config = dict(
    num_key_value_heads=4,
    init_std_down=0.00307,
    decay_fraction=0.915,
    max_seq_len=512,
)
Each number is 200 + 20 x the weight over its row's rms, rounded and kept within 0 to 999. Layers, rows and columns count from 0. The size before them is the row's rms in percent of the matrix's.

# k: layer 12 attention key, 256x256, rms 0.14, rows 5-31, columns 0-127
# q: layer 12 attention query, 256x256, rms 0.142, rows 6-32, columns 0-127
k5,095,173,191,232,202,237,147,191,186,201,172,190,209,219,170,201,210,186,153,232,193,212,222,180,218,175,200,176,225,187,189,209,180,213,208,187,217,192,205,206,228,200,193,183,220,217,227,237,228,216,181,195,199,232,180,183,242,165,241,179,184,224,163,190,221,194,173,204,220,195,197,218,186,199,182,203,198,176,209,201,168,198,207,207,166,224,231,182,213,189,231,178,157,194,187,230,178,210,240,212,229,200,224,244,199,181,214,193,224,177,188,193,210,236,178,173,203,195,216,186,201,154,172,194,218,199,190,178,207
q6,100,221,188,231,191,195,200,191,244,178,221,215,188,202,198,206,192,206,206,210,208,192,188,182,164,167,246,201,235,205,192,212,222,195,185,233,193,223,212,187,205,216,201,191,169,172,186,199,168,197,205,214,194,206,194,181,211,175,172,201,188,156,180,190,200,169,174,216,214,225,172,202,214,182,199,230,201,160,207,184,186,197,181,209,180,189,187,206,247,214,217,210,178,190,194,257,200,208,234,173,193,218,216,194,220,223,173,168,203,219,207,203,224,178,159,201,212,176,222,177,175,209,235,213,213,200,202,217,191
k6,086,173,218,207,196,195,214,170,201,214,164,194,198,176,155,216,242,160,229,228,176,235,169,218,223,210,180,198,213,205,216,203,169,204,196,203,210,230,178,226,196,207,200,183,217,207,214,213,202,190,198,226,195,198,182,193,220,182,195,201,222,215,181,214,175,204,157,239,215,195,193,177,209,224,227,179,211,180,247,219,238,152,207,164,195,192,212,221,210,192,208,179,192,209,187,193,182,216,184,171,204,188,214,172,197,208,196,198,196,205,169,175,209,217,179,181,196,181,188,217,249,203,198,198,213,175,209,206,177
q7,087,180,183,178,208,212,213,163,224,208,174,207,190,248,214,232,225,211,200,206,200,185,237,203,232,191,201,216,203,220,182,209,208,196,205,216,234,186,207,254,198,191,198,230,199,218,179,218,195,210,207,181,202,233,194,226,199,212,156,204,204,195,201,232,191,229,173,201,199,223,226,241,206,200,229,212,204,220,205,231,224,210,226,198,181,214,191,199,187,225,210,200,183,178,206,191,206,217,182,204,204,175,196,217,190,204,227,201,208,211,235,175,222,205,202,179,234,176,198,211,210,255,203,186,200,240,220,229,210
k7,104,222,223,139,177,164,205,187,184,195,203,205,197,211,214,254,223,197,221,156,210,191,198,194,163,205,226,196,202,190,202,198,192,197,206,192,212,207,199,178,193,195,204,205,220,153,211,164,151,196,180,217,171,200,187,196,201,196,199,203,227,180,194,181,189,204,180,164,172,198,242,197,208,216,155,192,192,189,212,226,207,200,224,182,203,211,225,190,165,188,220,165,205,202,196,181,190,197,215,186,195,210,231,179,193,183,177,198,185,206,232,155,166,234,194,215,182,191,201,235,203,198,225,197,201,233,198,204,213
q8,103,248,189,196,173,205,201,194,198,235,187,192,210,202,179,187,204,178,189,183,205,207,213,186,179,211,170,211,204,214,181,180,179,180,212,205,248,172,216,220,216,200,176,160,205,265,223,214,226,221,178,186,215,185,202,195,209,205,233,191,162,220,211,218,184,216,186,195,201,187,200,247,217,216,203,235,208,198,186,202,187,193,209,192,211,201,193,215,197,196,188,222,219,186,226,233,208,156,197,220,235,178,186,231,153,204,234,183,206,205,155,205,202,252,204,219,205,210,175,194,175,231,165,227,184,226,209,206,172
k8,112,226,189,242,166,248,163,197,193,211,184,185,189,173,215,205,201,206,199,206,203,192,235,223,231,225,187,210,172,200,241,210,261,229,201,180,178,160,220,207,198,238,201,183,195,225,183,190,251,200,205,208,213,201,183,198,182,219,214,156,205,213,189,202,198,204,231,196,214,179,214,189,201,179,178,159,170,187,193,207,187,246,215,210,175,192,204,172,183,258,211,217,191,227,185,223,202,199,206,207,239,236,196,216,186,152,216,246,197,204,219,213,203,209,223,189,202,173,201,189,210,186,183,193,195,199,197,206,204
q9,084,215,154,163,190,224,233,199,228,217,209,180,211,196,203,195,233,220,219,206,224,215,198,168,192,201,208,227,188,195,199,187,179,219,174,206,191,215,197,246,192,231,167,195,187,164,180,205,204,186,194,196,216,187,207,193,175,208,188,213,145,252,229,206,220,179,162,225,214,222,187,201,218,172,218,180,215,200,202,170,194,197,228,222,182,218,174,205,208,196,219,195,175,217,229,223,185,226,194,199,216,191,254,207,247,231,168,216,181,201,197,229,188,184,190,202,216,208,183,170,207,202,239,188,202,206,202,212,186
k9,083,204,231,166,196,191,209,208,220,238,205,250,175,234,198,198,213,208,214,187,229,215,200,189,178,224,199,170,185,224,211,190,199,184,179,246,210,224,177,211,179,205,186,193,188,214,188,174,187,188,193,197,185,172,202,199,241,167,212,200,178,174,191,221,197,208,149,164,218,197,197,180,233,231,198,201,252,182,201,216,229,181,212,184,194,204,198,238,196,230,214,203,217,232,208,191,193,194,171,169,209,212,216,159,167,216,225,162,180,251,211,176,194,208,217,199,194,185,200,247,195,207,192,189,216,183,199,183,176
q10,107,209,233,188,183,186,190,220,193,192,230,233,178,178,215,175,190,216,152,211,206,230,223,222,165,194,199,194,228,181,183,233,215,207,185,202,190,205,181,180,215,182,194,218,164,212,211,200,229,205,207,191,216,202,171,198,226,231,218,200,218,175,206,187,207,219,224,185,204,214,191,178,238,186,177,204,217,232,197,191,206,180,188,246,196,199,178,225,184,175,172,254,203,148,193,173,195,159,210,204,240,169,215,180,213,162,196,199,214,184,204,189,212,171,187,219,190,193,239,194,186,206,177,190,215,250,215,197,195
k10,110,180,213,216,179,207,221,185,188,216,203,212,171,167,213,204,216,191,180,192,228,197,212,218,227,209,210,206,211,178,238,225,204,188,154,204,220,171,140,185,241,197,221,194,208,215,191,223,187,180,224,187,234,177,213,179,194,228,164,201,180,194,171,210,205,188,221,192,200,211,192,219,233,218,200,182,210,209,190,215,198,197,220,228,171,232,201,205,162,216,186,148,207,217,239,209,196,230,193,190,201,209,193,185,220,185,196,197,187,222,225,211,206,190,185,205,192,204,222,187,208,199,232,195,201,198,187,218,204
q11,087,227,196,198,211,166,190,201,158,210,206,197,213,207,208,218,186,204,175,248,225,218,194,205,196,199,194,195,202,203,168,215,204,209,170,238,198,248,218,208,219,209,212,186,182,185,206,230,219,196,194,150,216,202,180,201,241,230,185,194,168,214,224,208,237,188,192,216,207,207,206,190,188,192,198,183,219,202,189,214,189,161,256,225,221,185,176,194,185,210,194,231,177,192,225,202,188,161,222,228,192,194,221,194,194,197,209,233,227,209,176,200,165,204,210,218,194,176,203,181,186,197,234,191,203,187,200,203,200
k11,084,199,141,201,155,191,209,189,192,184,183,219,221,188,197,203,201,194,218,193,193,235,233,205,212,204,137,202,194,179,201,190,212,178,225,204,190,242,201,174,185,200,206,175,223,203,171,236,206,206,217,203,227,191,196,210,192,198,209,222,203,203,177,217,176,196,177,216,216,186,187,197,219,205,176,208,226,201,195,207,237,202,201,172,208,244,202,204,150,211,180,183,182,182,194,163,207,185,214,222,219,190,201,227,183,211,161,152,166,257,210,217,153,226,187,187,203,205,200,192,214,214,166,210,209,193,218,221,197
q12,104,203,167,200,205,225,195,205,228,201,198,200,219,197,155,197,196,196,228,230,197,221,186,197,183,182,190,193,181,206,205,196,224,192,143,203,188,177,196,209,153,202,202,224,183,212,218,208,241,213,223,251,199,189,187,197,155,191,171,221,194,174,171,176,224,174,154,199,223,225,196,192,207,238,194,186,221,158,208,203,186,197,216,185,177,218,191,196,194,193,187,181,144,194,240,208,172,181,234,198,221,191,198,157,223,213,212,196,188,190,164,194,189,191,176,185,205,184,186,219,228,192,208,206,215,198,238,192,178
k12,103,197,216,199,204,191,186,214,186,193,190,205,180,157,190,198,193,201,207,202,192,195,173,178,183,175,192,179,200,220,209,180,184,196,208,206,182,250,209,187,199,181,198,184,140,205,220,160,221,169,242,194,206,232,175,209,163,207,179,222,187,214,188,175,194,204,174,182,223,241,207,148,177,203,200,239,167,195,202,205,204,197,221,221,195,198,229,234,197,241,184,205,249,171,217,200,196,235,209,187,187,206,169,183,165,181,184,210,197,196,199,229,223,228,205,208,167,196,199,148,205,223,231,194,217,211,192,232,205
q13,106,190,193,159,218,187,195,199,228,210,179,182,198,186,196,208,207,216,186,172,218,183,174,213,249,216,223,202,184,180,231,219,185,215,201,220,174,197,184,200,181,206,174,223,216,219,194,234,201,216,190,224,231,180,198,184,211,192,239,175,184,229,221,183,178,214,215,182,195,200,214,176,255,227,215,218,203,191,220,201,190,180,179,204,190,165,203,197,170,199,198,175,198,188,184,192,206,217,177,187,217,214,199,202,208,175,195,203,199,222,212,185,224,173,213,167,211,188,208,247,204,173,199,217,219,157,147,205,186
k13,108,226,181,198,212,185,226,183,223,191,190,191,214,236,210,181,193,167,219,196,175,183,186,181,213,229,197,208,181,194,172,189,214,219,169,202,172,172,204,204,177,206,195,225,210,200,225,197,174,216,192,184,221,221,198,197,166,213,182,210,186,202,194,162,194,216,247,211,185,219,220,241,167,222,185,193,244,193,201,225,164,190,183,172,225,178,183,216,162,214,177,208,235,227,190,207,197,204,183,228,203,174,201,173,169,213,205,202,190,212,216,189,223,190,195,205,193,183,191,196,238,181,204,210,157,204,168,250,251
q14,101,223,193,172,187,159,157,166,175,189,159,193,178,192,195,178,225,196,222,176,207,184,222,210,197,194,203,173,193,209,187,174,220,189,212,182,207,203,153,196,196,218,219,200,213,207,231,184,210,222,199,203,155,215,193,177,178,206,191,210,198,213,212,199,169,198,206,173,182,194,185,191,209,181,216,246,171,178,166,207,200,216,175,209,188,194,232,193,221,204,229,211,183,215,197,215,186,216,170,200,207,166,194,193,197,220,213,209,202,164,214,181,167,213,203,191,188,218,236,181,189,136,202,194,201,194,194,214,172
k14,103,246,237,169,182,193,218,222,213,194,196,232,211,229,182,201,180,206,188,202,165,189,217,226,185,203,191,211,196,219,191,211,212,222,176,185,212,209,189,216,201,221,154,180,220,226,206,193,197,163,163,188,213,181,195,211,209,228,186,219,219,201,222,174,212,209,197,201,169,180,194,207,190,230,216,229,217,217,210,207,197,182,210,201,202,209,177,189,208,202,193,182,173,189,209,225,197,174,186,168,190,243,223,204,197,199,186,209,189,173,198,214,232,222,219,197,185,195,174,230,202,223,244,232,218,191,206,219,211
q15,097,177,196,207,182,213,167,203,170,206,151,215,174,193,222,156,202,188,196,234,189,227,180,201,222,201,182,222,195,182,192,206,200,220,203,217,205,223,209,187,213,208,189,198,197,207,231,182,223,239,200,213,184,210,175,199,191,175,216,184,183,207,186,176,202,183,193,227,221,202,217,207,212,189,181,243,223,205,184,166,225,177,136,218,164,200,192,204,199,201,190,184,218,188,213,186,203,191,196,200,189,153,135,235,204,198,198,207,200,203,169,219,175,198,226,189,190,203,202,173,212,201,194,197,169,196,183,195,209
k15,100,210,190,249,231,207,195,195,179,173,196,224,189,216,212,202,202,208,157,220,198,168,187,182,223,211,230,207,204,183,179,216,201,213,199,171,212,171,200,159,244,237,204,185,192,210,198,196,202,206,204,206,186,220,205,176,170,187,172,214,185,233,184,160,197,180,204,179,246,175,220,193,209,168,180,206,218,214,229,237,222,232,197,161,212,205,167,193,172,211,207,200,230,193,211,181,177,243,198,197,195,171,224,195,189,191,154,225,208,226,230,186,245,181,195,192,203,206,198,170,225,202,212,174,229,207,210,205,198
q16,101,196,203,210,203,190,165,189,202,209,157,203,194,203,189,206,220,212,206,189,230,188,204,160,197,213,205,188,199,166,217,201,192,204,218,170,193,182,165,254,233,190,220,182,192,172,211,201,170,193,226,183,183,177,251,203,178,195,200,184,212,234,211,201,216,163,226,185,212,220,233,176,223,205,177,185,224,213,226,205,219,209,224,185,205,202,207,194,208,200,243,189,188,195,171,202,208,182,190,198,183,182,204,178,218,186,185,218,205,220,209,216,222,193,173,202,230,222,185,181,217,206,236,243,191,202,213,197,186
k16,100,192,194,214,196,246,238,197,173,199,200,211,216,203,207,177,193,212,242,187,205,193,235,213,207,215,196,181,220,230,218,236,171,196,210,213,169,182,198,170,189,193,213,235,187,198,199,183,190,183,204,205,228,213,167,234,233,201,214,168,206,163,174,219,199,184,253,208,189,159,245,184,194,216,184,193,191,185,225,224,216,207,204,211,215,181,171,199,197,195,225,225,207,199,198,218,185,201,207,198,207,185,188,207,214,217,217,214,155,190,218,187,201,213,158,212,193,214,245,224,232,221,211,186,202,206,204,191,200
q17,089,193,186,161,197,194,205,202,223,207,221,199,202,216,197,223,190,244,188,182,219,197,208,182,198,218,166,191,178,193,186,212,182,232,198,228,186,199,184,192,223,207,166,195,192,229,201,190,244,238,173,181,224,211,206,197,205,181,210,192,202,194,236,190,238,197,153,198,216,216,204,235,193,201,195,183,184,197,182,204,231,191,216,188,221,184,138,201,193,190,186,173,199,214,162,210,192,222,246,230,217,200,221,183,235,185,213,224,205,207,206,224,218,197,174,172,207,172,168,218,204,163,228,245,191,179,221,214,209
k17,094,212,234,244,185,192,196,214,225,220,227,201,223,215,198,223,191,190,179,164,190,223,158,188,172,222,198,214,224,161,224,227,184,189,211,180,149,192,197,189,212,196,185,202,207,176,187,193,196,181,204,197,214,201,219,166,174,206,183,213,196,169,178,203,205,179,199,208,206,206,214,244,215,228,195,178,233,224,183,178,217,202,239,208,237,168,219,213,217,246,176,182,186,221,229,224,223,205,204,202,182,169,239,211,184,190,217,188,184,185,207,169,214,165,191,193,198,220,217,204,163,200,177,181,194,198,176,217,215
q18,105,209,212,232,219,188,186,211,184,232,221,200,184,173,246,204,195,198,182,193,168,175,175,189,215,162,209,202,182,228,202,177,190,236,195,205,212,201,194,180,231,179,187,209,233,213,208,206,252,211,197,165,187,214,194,196,222,207,196,214,161,212,192,206,194,203,199,216,207,175,212,184,196,170,216,204,228,170,194,208,197,196,205,191,200,192,230,189,239,198,187,213,210,207,214,186,188,234,175,213,196,196,185,216,215,200,233,220,199,222,223,203,208,229,171,194,189,189,208,194,203,210,170,184,223,216,206,199,173
k18,104,183,187,220,202,216,202,190,204,189,194,187,174,227,213,238,231,181,218,192,200,196,174,214,247,200,179,216,194,205,195,194,203,199,210,215,191,207,184,163,198,190,204,195,168,212,198,230,210,173,230,199,183,189,207,192,146,211,201,208,197,163,191,199,193,199,238,176,198,203,183,158,195,207,183,198,195,212,243,201,190,226,201,183,190,189,235,224,257,213,215,219,208,221,229,211,172,197,220,208,191,177,201,189,235,218,209,213,174,174,213,156,195,208,162,184,196,191,230,209,203,198,192,182,207,193,226,179,217
q19,098,184,190,194,209,184,176,231,241,254,203,194,231,182,194,173,194,169,204,169,188,173,188,209,206,187,182,222,173,194,190,196,199,166,189,187,202,171,215,207,221,214,205,184,201,265,228,176,253,192,159,193,201,203,199,192,215,206,253,203,205,212,195,189,151,178,223,230,188,198,186,196,206,205,219,229,167,196,234,222,208,215,230,186,216,215,188,167,205,215,212,203,190,206,158,191,163,236,187,238,178,207,224,198,212,214,212,215,223,185,176,219,201,189,178,192,170,217,189,213,177,201,203,178,222,203,214,204,247
k19,098,215,203,208,187,194,183,203,199,217,206,199,227,230,229,208,214,208,212,217,216,183,179,167,218,176,187,177,172,216,226,201,222,191,228,204,179,177,228,196,198,206,219,238,221,193,237,226,154,194,171,207,221,213,239,157,191,191,221,215,224,189,163,210,210,215,192,205,167,190,195,176,231,183,221,226,219,189,185,196,198,208,193,225,158,200,185,189,194,202,238,182,191,195,198,173,226,209,197,201,210,166,228,175,198,223,215,182,201,154,214,231,193,202,192,191,187,211,194,200,210,197,193,202,195,190,183,198,195
q20,106,209,193,185,216,199,235,175,192,155,160,178,168,185,224,194,242,201,199,194,179,193,198,222,199,195,201,226,211,161,194,236,179,243,223,194,194,214,220,188,188,195,191,199,226,199,228,186,186,241,198,221,195,220,186,207,223,238,219,255,212,188,181,203,173,184,183,277,184,169,203,200,198,231,230,250,200,198,186,200,228,206,195,151,210,189,220,197,184,195,208,195,183,222,186,194,192,205,200,191,190,155,187,200,176,197,182,221,194,212,204,196,212,190,193,179,193,215,203,235,225,179,212,216,183,161,229,222,210
k20,101,207,219,190,176,212,187,196,220,190,179,184,170,210,198,247,194,204,194,195,207,231,168,221,210,210,228,214,212,194,208,207,195,194,200,204,188,230,177,226,184,225,191,233,180,161,200,208,180,214,210,210,202,215,204,211,214,175,171,187,205,162,208,178,228,217,206,207,185,212,241,211,197,180,207,211,185,216,199,236,165,221,219,214,215,189,229,153,188,212,195,209,192,174,191,210,227,159,184,231,146,227,175,215,204,236,176,228,193,167,222,185,203,197,216,203,218,202,172,161,191,219,179,198,195,235,193,201,198
q21,111,183,173,198,200,175,187,212,207,202,216,196,182,215,218,209,201,244,198,189,220,204,201,230,192,178,203,239,172,170,160,194,185,210,248,211,178,157,158,225,196,218,198,225,202,205,207,192,165,205,231,200,205,213,225,189,190,222,199,229,222,169,175,203,215,225,199,175,203,202,227,204,204,197,223,201,172,188,209,198,179,199,196,227,195,206,210,200,186,257,182,214,183,207,156,210,202,210,191,153,174,229,204,242,226,195,184,195,197,230,230,231,205,172,182,242,195,208,205,212,213,207,220,215,189,187,206,187,224
k21,102,178,208,196,193,220,192,209,220,172,169,240,183,176,152,203,253,208,215,208,202,203,181,214,202,206,203,195,178,180,173,211,207,199,187,216,194,213,187,186,214,191,213,174,190,168,199,177,199,229,217,230,182,199,210,191,193,185,222,233,201,227,202,207,200,184,195,200,140,158,189,188,200,201,207,158,177,181,177,202,198,184,214,190,186,215,180,202,199,190,156,151,212,208,181,172,194,224,213,173,193,208,199,192,210,206,227,186,175,212,198,193,188,196,200,174,167,207,187,225,184,204,205,192,145,228,208,221,183
q22,109,178,169,202,192,207,218,206,215,190,234,213,213,187,204,198,185,222,192,193,214,220,138,170,219,177,185,161,201,202,248,199,216,218,175,208,218,165,190,197,233,239,196,213,176,200,189,232,183,204,222,210,216,165,186,206,242,193,210,201,211,173,200,194,182,242,199,182,235,214,203,177,211,225,168,206,175,208,198,226,192,172,201,201,210,205,197,205,194,237,217,213,192,203,214,219,190,192,188,206,202,208,196,189,179,203,235,218,231,227,194,196,207,170,190,161,189,253,185,229,191,146,205,212,217,213,200,176,188
k22,106,220,169,213,232,221,215,189,241,198,245,205,215,184,213,163,250,187,199,224,150,218,227,208,205,230,222,211,199,212,197,247,213,197,203,218,163,201,170,226,173,203,212,187,190,216,187,226,201,232,165,164,176,206,194,183,231,215,195,211,200,197,190,194,182,229,214,224,202,186,207,164,193,200,218,185,171,201,217,186,212,207,225,198,171,180,198,187,193,195,213,186,197,174,194,222,170,204,204,222,208,182,197,195,183,221,186,221,212,203,214,164,187,217,194,203,226,178,168,201,195,193,227,181,201,207,192,208,218
q23,126,218,207,233,176,178,197,168,155,187,202,217,205,212,225,183,189,201,159,196,207,202,212,219,217,231,193,177,224,194,185,209,229,155,190,239,203,188,220,181,207,213,229,205,213,213,185,216,197,189,209,196,165,191,189,211,239,205,195,216,193,230,167,170,219,173,152,207,248,186,195,203,211,192,201,224,194,200,161,198,180,198,228,190,165,242,199,206,199,178,197,197,206,244,245,208,204,231,199,187,223,191,170,223,210,187,203,171,203,249,184,207,182,193,250,165,222,212,193,200,219,164,187,188,199,222,189,197,173
k23,108,183,206,207,196,235,191,193,225,177,211,178,204,156,219,194,206,192,237,178,227,180,235,225,179,182,178,176,221,209,183,187,229,213,171,201,168,232,211,215,223,198,200,184,229,241,184,177,197,231,166,189,197,212,168,188,201,177,169,203,193,259,223,199,194,204,241,208,189,233,184,244,201,195,242,218,206,183,206,168,198,187,218,211,208,199,208,203,190,216,203,227,176,214,210,207,191,224,243,198,158,196,217,177,215,203,207,207,185,200,225,188,172,217,195,167,193,248,187,212,221,196,180,205,148,190,200,193,170
q24,112,216,217,187,188,165,215,177,177,222,208,207,226,194,218,190,212,163,200,174,191,199,210,182,238,195,188,177,175,213,217,209,210,179,216,217,184,234,235,158,224,200,220,175,229,236,204,184,251,196,174,204,224,202,208,205,213,193,208,225,177,226,154,187,227,200,171,225,211,181,168,220,185,181,228,191,224,186,207,214,215,209,198,199,215,190,237,195,221,209,217,167,201,207,202,188,178,197,188,212,203,203,214,185,191,217,239,200,243,197,180,189,228,196,173,173,201,210,207,235,188,171,197,199,193,217,192,248,197
k24,120,174,162,180,192,232,206,155,198,218,185,185,204,199,192,194,205,219,164,184,162,211,197,189,185,218,203,232,194,194,185,203,180,145,213,161,232,173,187,203,230,224,224,193,213,208,222,211,188,235,204,164,221,187,198,203,181,193,205,195,200,194,225,173,201,168,188,213,207,206,195,184,193,227,226,216,226,205,161,183,185,212,225,235,224,188,203,180,244,190,213,154,194,168,232,198,208,175,189,199,198,211,182,212,219,184,188,185,196,186,191,219,169,162,169,206,190,206,186,211,188,183,192,221,178,188,155,160,197
q25,134,202,198,223,170,193,182,179,196,189,233,163,194,201,196,170,230,254,204,164,186,204,200,217,185,171,237,199,193,217,196,226,208,203,189,198,189,208,201,199,204,190,199,181,204,209,171,159,197,182,191,182,187,219,183,202,217,224,170,222,223,195,182,182,195,213,190,233,175,200,187,259,182,188,224,200,203,218,213,194,209,212,198,202,183,200,212,150,199,225,190,229,225,184,204,212,177,261,203,257,210,187,232,197,202,198,191,208,208,198,227,183,183,194,207,168,183,172,191,178,206,196,207,217,183,191,204,196,187
k25,120,206,166,224,219,198,189,220,181,216,206,192,213,188,198,180,194,197,196,192,164,222,173,210,209,230,197,208,176,201,192,187,186,233,210,193,222,193,203,191,189,211,173,186,180,221,207,194,181,206,198,189,212,181,201,162,191,148,238,225,222,201,230,174,199,177,225,191,205,171,233,234,159,220,185,176,154,197,202,209,206,166,191,192,195,181,270,159,195,214,230,188,206,209,191,226,206,186,229,204,201,199,201,180,182,222,196,194,183,169,179,188,193,188,195,182,186,198,207,164,188,200,207,209,195,196,227,231,188
q26,104,184,179,217,229,197,242,209,176,196,188,222,206,209,208,206,173,193,201,204,177,182,184,218,218,272,250,184,219,158,219,153,182,197,187,172,190,220,198,183,213,188,186,212,191,209,189,236,225,202,217,184,174,195,221,186,206,196,164,183,188,222,208,183,223,197,175,236,164,207,210,188,199,188,202,181,191,195,184,209,206,218,189,202,201,177,182,214,180,172,212,215,234,220,212,209,174,186,210,207,239,203,217,203,197,227,202,191,215,216,199,201,172,163,175,181,195,182,215,205,200,177,226,215,184,198,168,205,201
k26,104,197,190,209,218,216,203,168,172,181,195,196,147,214,246,220,212,182,239,216,215,182,191,224,184,208,226,210,197,172,203,219,178,177,201,231,211,214,207,190,220,205,209,198,188,259,179,176,189,192,136,197,231,182,198,182,212,184,226,193,210,192,225,182,198,161,181,180,198,226,219,204,235,243,202,188,198,178,194,190,213,195,202,225,196,201,164,215,173,234,207,226,150,159,195,185,185,189,207,155,189,193,190,214,219,208,170,225,184,192,194,198,182,172,191,195,217,235,173,215,218,215,201,201,193,189,183,194,179
q27,131,202,175,213,168,152,176,205,180,192,209,210,206,182,168,209,213,183,177,163,186,245,194,172,212,222,175,199,210,159,206,195,167,214,189,179,199,195,204,179,191,202,210,177,192,204,173,241,225,225,230,206,185,214,219,193,176,204,230,181,212,204,226,192,209,162,181,188,190,202,237,200,223,225,199,200,188,190,218,217,233,189,203,204,250,194,201,208,213,202,214,165,164,170,174,210,186,224,216,197,199,211,211,222,193,208,239,228,197,189,237,193,184,221,197,212,179,181,189,231,178,173,186,185,200,192,212,212,202
k27,112,209,163,222,176,178,197,183,179,197,203,197,223,189,218,197,179,171,218,223,199,210,191,197,208,186,216,198,225,211,205,190,197,198,205,227,193,245,216,180,197,193,217,166,211,188,203,200,199,207,200,199,169,204,208,228,238,197,205,196,154,217,197,194,211,184,180,199,228,233,208,214,231,218,211,226,200,173,235,196,261,174,219,185,221,222,185,205,195,213,233,182,203,185,198,198,170,154,209,197,207,265,186,215,265,166,190,215,191,169,201,177,177,201,219,209,192,167,203,213,197,189,207,209,214,188,158,176,219
q28,112,181,200,194,212,225,192,187,217,175,184,185,233,231,207,189,203,207,208,186,201,227,191,203,189,197,217,159,195,175,180,197,211,176,233,199,189,177,236,211,171,192,183,160,154,179,195,227,167,210,203,202,185,184,245,183,214,200,213,171,204,222,226,225,179,217,195,184,201,214,225,181,206,187,204,215,167,197,183,201,211,186,179,205,205,172,229,183,177,188,222,171,180,202,186,195,167,194,189,227,214,202,177,218,219,214,214,157,193,198,194,191,196,203,203,214,210,168,218,177,174,231,207,225,188,175,228,162,210
k28,115,187,199,180,157,221,207,196,194,205,199,162,172,199,203,194,205,208,191,226,202,205,241,193,190,205,223,176,263,194,193,181,211,166,207,212,163,200,208,193,173,200,205,178,248,225,194,207,210,189,178,183,197,231,210,171,224,157,204,195,180,217,198,238,206,202,218,213,205,202,182,240,199,190,189,190,232,188,228,212,145,189,198,221,250,230,218,209,193,212,172,224,184,200,189,198,228,171,235,230,201,187,201,161,168,206,198,188,178,211,193,209,163,163,241,206,199,185,203,194,197,200,198,225,228,202,198,202,198
q29,101,206,184,189,204,169,209,186,195,168,212,198,212,175,194,183,219,212,209,241,207,187,216,210,213,205,200,187,181,201,165,198,149,186,235,186,225,206,166,214,192,242,174,189,200,211,206,220,224,185,210,179,203,229,200,197,194,159,218,193,198,183,170,205,186,190,190,215,213,197,174,232,199,210,222,189,226,186,175,216,215,232,227,219,195,211,200,208,197,178,211,215,238,187,235,208,221,170,215,181,188,210,226,215,231,182,206,190,202,147,203,177,207,209,230,202,224,180,147,202,195,189,205,179,218,173,197,226,182
k29,105,169,190,188,211,196,229,221,193,231,193,198,202,198,180,213,192,167,197,232,214,195,162,204,172,194,174,196,195,223,160,215,207,204,182,182,213,190,218,195,241,159,175,194,200,196,203,182,188,226,200,156,203,192,195,217,204,201,193,197,225,190,178,157,202,226,227,195,217,227,215,220,181,214,187,215,224,188,225,203,210,230,185,216,181,196,204,153,198,218,194,184,195,234,183,179,223,162,203,195,211,230,176,233,207,192,240,198,182,171,196,203,202,208,228,205,193,217,198,239,200,191,200,221,193,210,213,178,203
q30,104,189,213,207,184,175,233,218,157,188,212,200,194,210,182,188,205,204,174,213,201,209,202,235,212,203,178,194,204,191,200,173,209,223,219,189,221,216,210,189,194,221,182,188,199,224,185,191,268,198,200,218,222,176,194,215,222,218,183,189,222,212,172,185,234,234,194,226,162,188,207,197,201,194,183,248,186,213,172,168,171,226,195,159,165,160,201,225,185,204,182,223,186,190,192,173,192,181,169,228,189,199,204,204,167,199,179,207,187,203,209,239,188,215,238,201,185,197,225,203,193,174,201,212,223,224,187,207,219
k30,095,186,191,189,174,228,221,189,223,208,218,184,150,186,211,208,205,193,197,211,213,205,172,152,217,178,213,173,206,171,211,236,218,197,212,168,197,176,216,212,177,176,198,226,197,196,188,161,196,191,235,215,199,211,199,167,172,203,177,214,200,184,210,169,237,222,206,205,191,197,173,220,201,187,198,195,224,214,217,182,217,195,198,170,196,207,184,158,221,188,208,226,150,191,179,205,209,210,210,221,192,186,206,224,178,206,188,207,210,211,240,169,220,206,198,189,175,213,223,173,232,178,180,202,214,215,184,183,227
q31,115,189,212,229,228,205,202,206,175,177,195,201,227,211,148,212,208,208,178,181,212,198,221,218,214,188,212,176,207,217,168,213,201,196,171,195,203,213,206,195,206,225,194,188,195,248,231,193,190,189,202,201,227,181,200,209,207,207,203,177,181,171,213,195,227,226,186,190,214,195,167,197,209,196,224,178,216,195,200,225,214,173,203,199,188,192,197,170,225,240,185,202,183,215,201,206,186,224,177,206,195,231,222,175,174,176,190,208,210,174,190,260,215,210,187,225,198,206,246,176,180,202,245,190,210,233,185,199,191
k31,111,171,215,221,220,190,197,180,191,217,207,224,249,231,149,228,185,236,224,198,159,246,165,222,186,182,223,193,166,195,182,220,191,211,159,234,195,225,199,178,209,167,186,198,186,211,179,203,197,175,215,187,194,184,208,197,187,187,188,231,200,172,223,192,196,219,183,191,200,185,200,226,167,193,222,205,252,182,189,154,203,178,199,229,220,216,206,180,208,180,174,199,220,191,241,198,204,209,196,187,203,170,208,206,205,188,216,206,197,198,214,193,208,212,193,182,225,201,214,245,215,241,192,224,190,197,193,190,200
q32,100,178,202,214,195,199,207,203,219,209,190,213,195,190,171,186,172,190,230,204,206,217,194,200,165,179,220,207,233,241,207,184,173,129,207,227,187,200,187,150,236,198,196,222,201,184,193,218,202,184,182,193,193,194,210,232,223,225,194,208,201,149,182,200,187,178,167,196,194,235,196,163,211,192,193,205,213,184,184,173,186,171,193,202,190,207,244,213,157,213,189,201,211,193,198,216,227,239,199,211,204,193,214,211,185,231,182,186,200,228,183,232,194,200,167,234,190,224,191,182,196,209,188,194,227,185,186,184,174